Each number is 128 + 32 x the weight over its row's rms, rounded and kept within 0 to 255. Layers, rows and columns count from 0. Numbers have three digits each. The size before them is the row's rms in percent of the matrix's.

# layer 3 attention key, 32x64, rms 0.195, rows 0-31, columns 0-63
063:136146117110124143140136093157142075155164147165147135201102161104144141135135152126172152124145094129044138147138185129118143216101140146159204085155131149112102081126103142126085122137049123
079:113118146155102104137120099098112185090110140134125075072128118128123108062096115126142155092093144144209131115093125078139158045207151106104084130105142153107149114123147138150188093128164171
069:132095139128166163103186112114145122135214124147135155078096149037127153126130148131115132140120097078144129149064160144138155035130126087112117164140142101164135140129143106121130052084121095
152:094113146147118162106129147120125142093100127125150061114159112121185088084076074104106151151055148129188159124155090098066131073170130132097075163077178119092153131115145154150149107124162142
222:178142144116142108156176103146154061176150109106127171157124135134112150179168148141127113097179105140038098158114145170174136206117098123113190102156120116175098128134129099122090157134081149
096:095127139130088134107099142111093161080073119126124061115129105137126094075097062104104138119103152127228136133140086100090092089170135135104064133114126141098152108096151159153177112166183133
088:123111122074141159124146092171131096095163102113158119181088117112126162070138104135182136110127055057093145118108125080122136177146113138130150144161172077124088099180108060122108168152173115
094:141072131098114118130095055114123112118103126133110126103129157132176116155166068110071144110090151097084132125140165163121111032148094100127108180125125156120152093154116130146213123077182137
099:100106098111107150132124136122112161168104110084097105143106115131157114075163192083142131155130105098136157111129073077111178090179126150112053149118134144078135179204084137134172072099110130
092:132064108160111104141118157143142141114082157180172189203167113101121086157132148099135134112105156098161101198145171088153137126097067149180137105128089142102096161129135125161112152187091149
090:041165106155100143115119142135219180081113164110132126097186136127067120165108101089149103062127097120149094092121132118123110096154145096115137124118128111160162152095161107147074146067111135
093:154126063128141176147136123085125131108086061125120124092197182146146099071104162109150069136132067096047110143110162114122100098109159164122091133105122106128123101115148156070154151094126161
092:113155123096167178134183116151120064118139122128161176110139086090120129145085123137121129157117115141112105100094060068195119097091134185086151106050079147111140126134088108152171161143147093
095:143117119159129109095076124145118149139115112095154115062164183141157103130184127139160139186142091161142161078114164086157159137139080131136182129102166165092122202103065107190154102156120107
088:092052187166067128178124121105106127162110104149062157178120144076110119110142089126105119153118120140089093100042146125153165160091080108121152167145132103147179137160097149136103113148126154
093:085140171124091073099152115100113105056129100177104127116098140125116107171074081081184141138110109123130087151140099108134125126136136146183094113118137164183103238086119091114120144124147109
093:125098179151115109094181090130139141103145162112139156069118107147191129146177178165160160134113107149070120154137088078136143135092089158121070065171138130157103168135150169133120116085189095
098:128124148155104119104107138165142101107140105123169179081127124149107152083107096066131054167118161169152133079132161092133131097107107195089107185136128063064096135101122169168147141118175150
091:124066139147114171095075123161186180159167130174129098116114126121173191099125095144153129158058175173128118111152141115068121120142125185156177078135114152114114149147124148126120135071106181
098:135156112193169116153143192134116184087166092104152109114132065155119092171125131132153097125056136114172175078108126105081183112150128130118085130087158167098135135154134127113163139114186180
099:168111162099129140120095123157113159103073144154117189152141150173128114109144156108168137188066134160162109148130099140135055224170179139115099162125141191110163108118134093158140126126126169
098:125132143111076179128119083131110137032116129136146142076149146134149094075099127144120154111101209146163136116112130148127182114168138090157106152053188151097105120163193155137146125116090128
090:128128095102088182095113108110182149196113099117082127096154121112140150169123163083146166090103180149148078065151170082106088103149152123174068170169116140091133163147139125108113123181142114
093:202144193171113172132143100130117093088159108086115141173103136080118107147172135128142148083176147099163162142122204177131107130127161130103130070073088132119136175139151101119121091111189124
086:087170133116111099143138121116148148098093135026080121136182167113183185148073093176173130130110123114113118105159119125076156138100150164141177184122090135114152110186127090152133123113148164
086:150152134160161164120125150134103078125081093184062102123134093155133111140080175102145157098128092142184082082189203144106166167161139154107156132139127103110127098134162112133090129075096080
080:105139148108170120154104112120124168123082110161181091136062109226165139123166148204110138182131123112148119056093123121106116055130108107130152147106106118133138178086167126138108138133133085
091:151146119151117123118180163147131080139158114115063166136097154136123183065132035089159161149116127122139142148113189159152152049128133115139168109150103176086154118090144129170140169138126082
087:163114073152109108113158158112155140151115149192152110149121169150189130164151137143180153087098069191195160136113106139127177100136132117106114112110120065102173148122076120101120206135147104
101:101124038088142107075145104079065126156131120112122138137072155137078142138157106158106159147148148057139071098132115114128101181121111115112133078055156135087122145158146116134074120112171145
096:196191157122094156151132151186115094140178173121146145102106122128151067161124129083121132164131140125150057160096096148155110179089129088217174117149080096116138129101119091110143136137119123
094:131144160163120094080118122136073108160121178170169147132138153127089123151096147215178120144123094118139142129087143080088116063127167119103066120174106107202108095161100114144152169115125164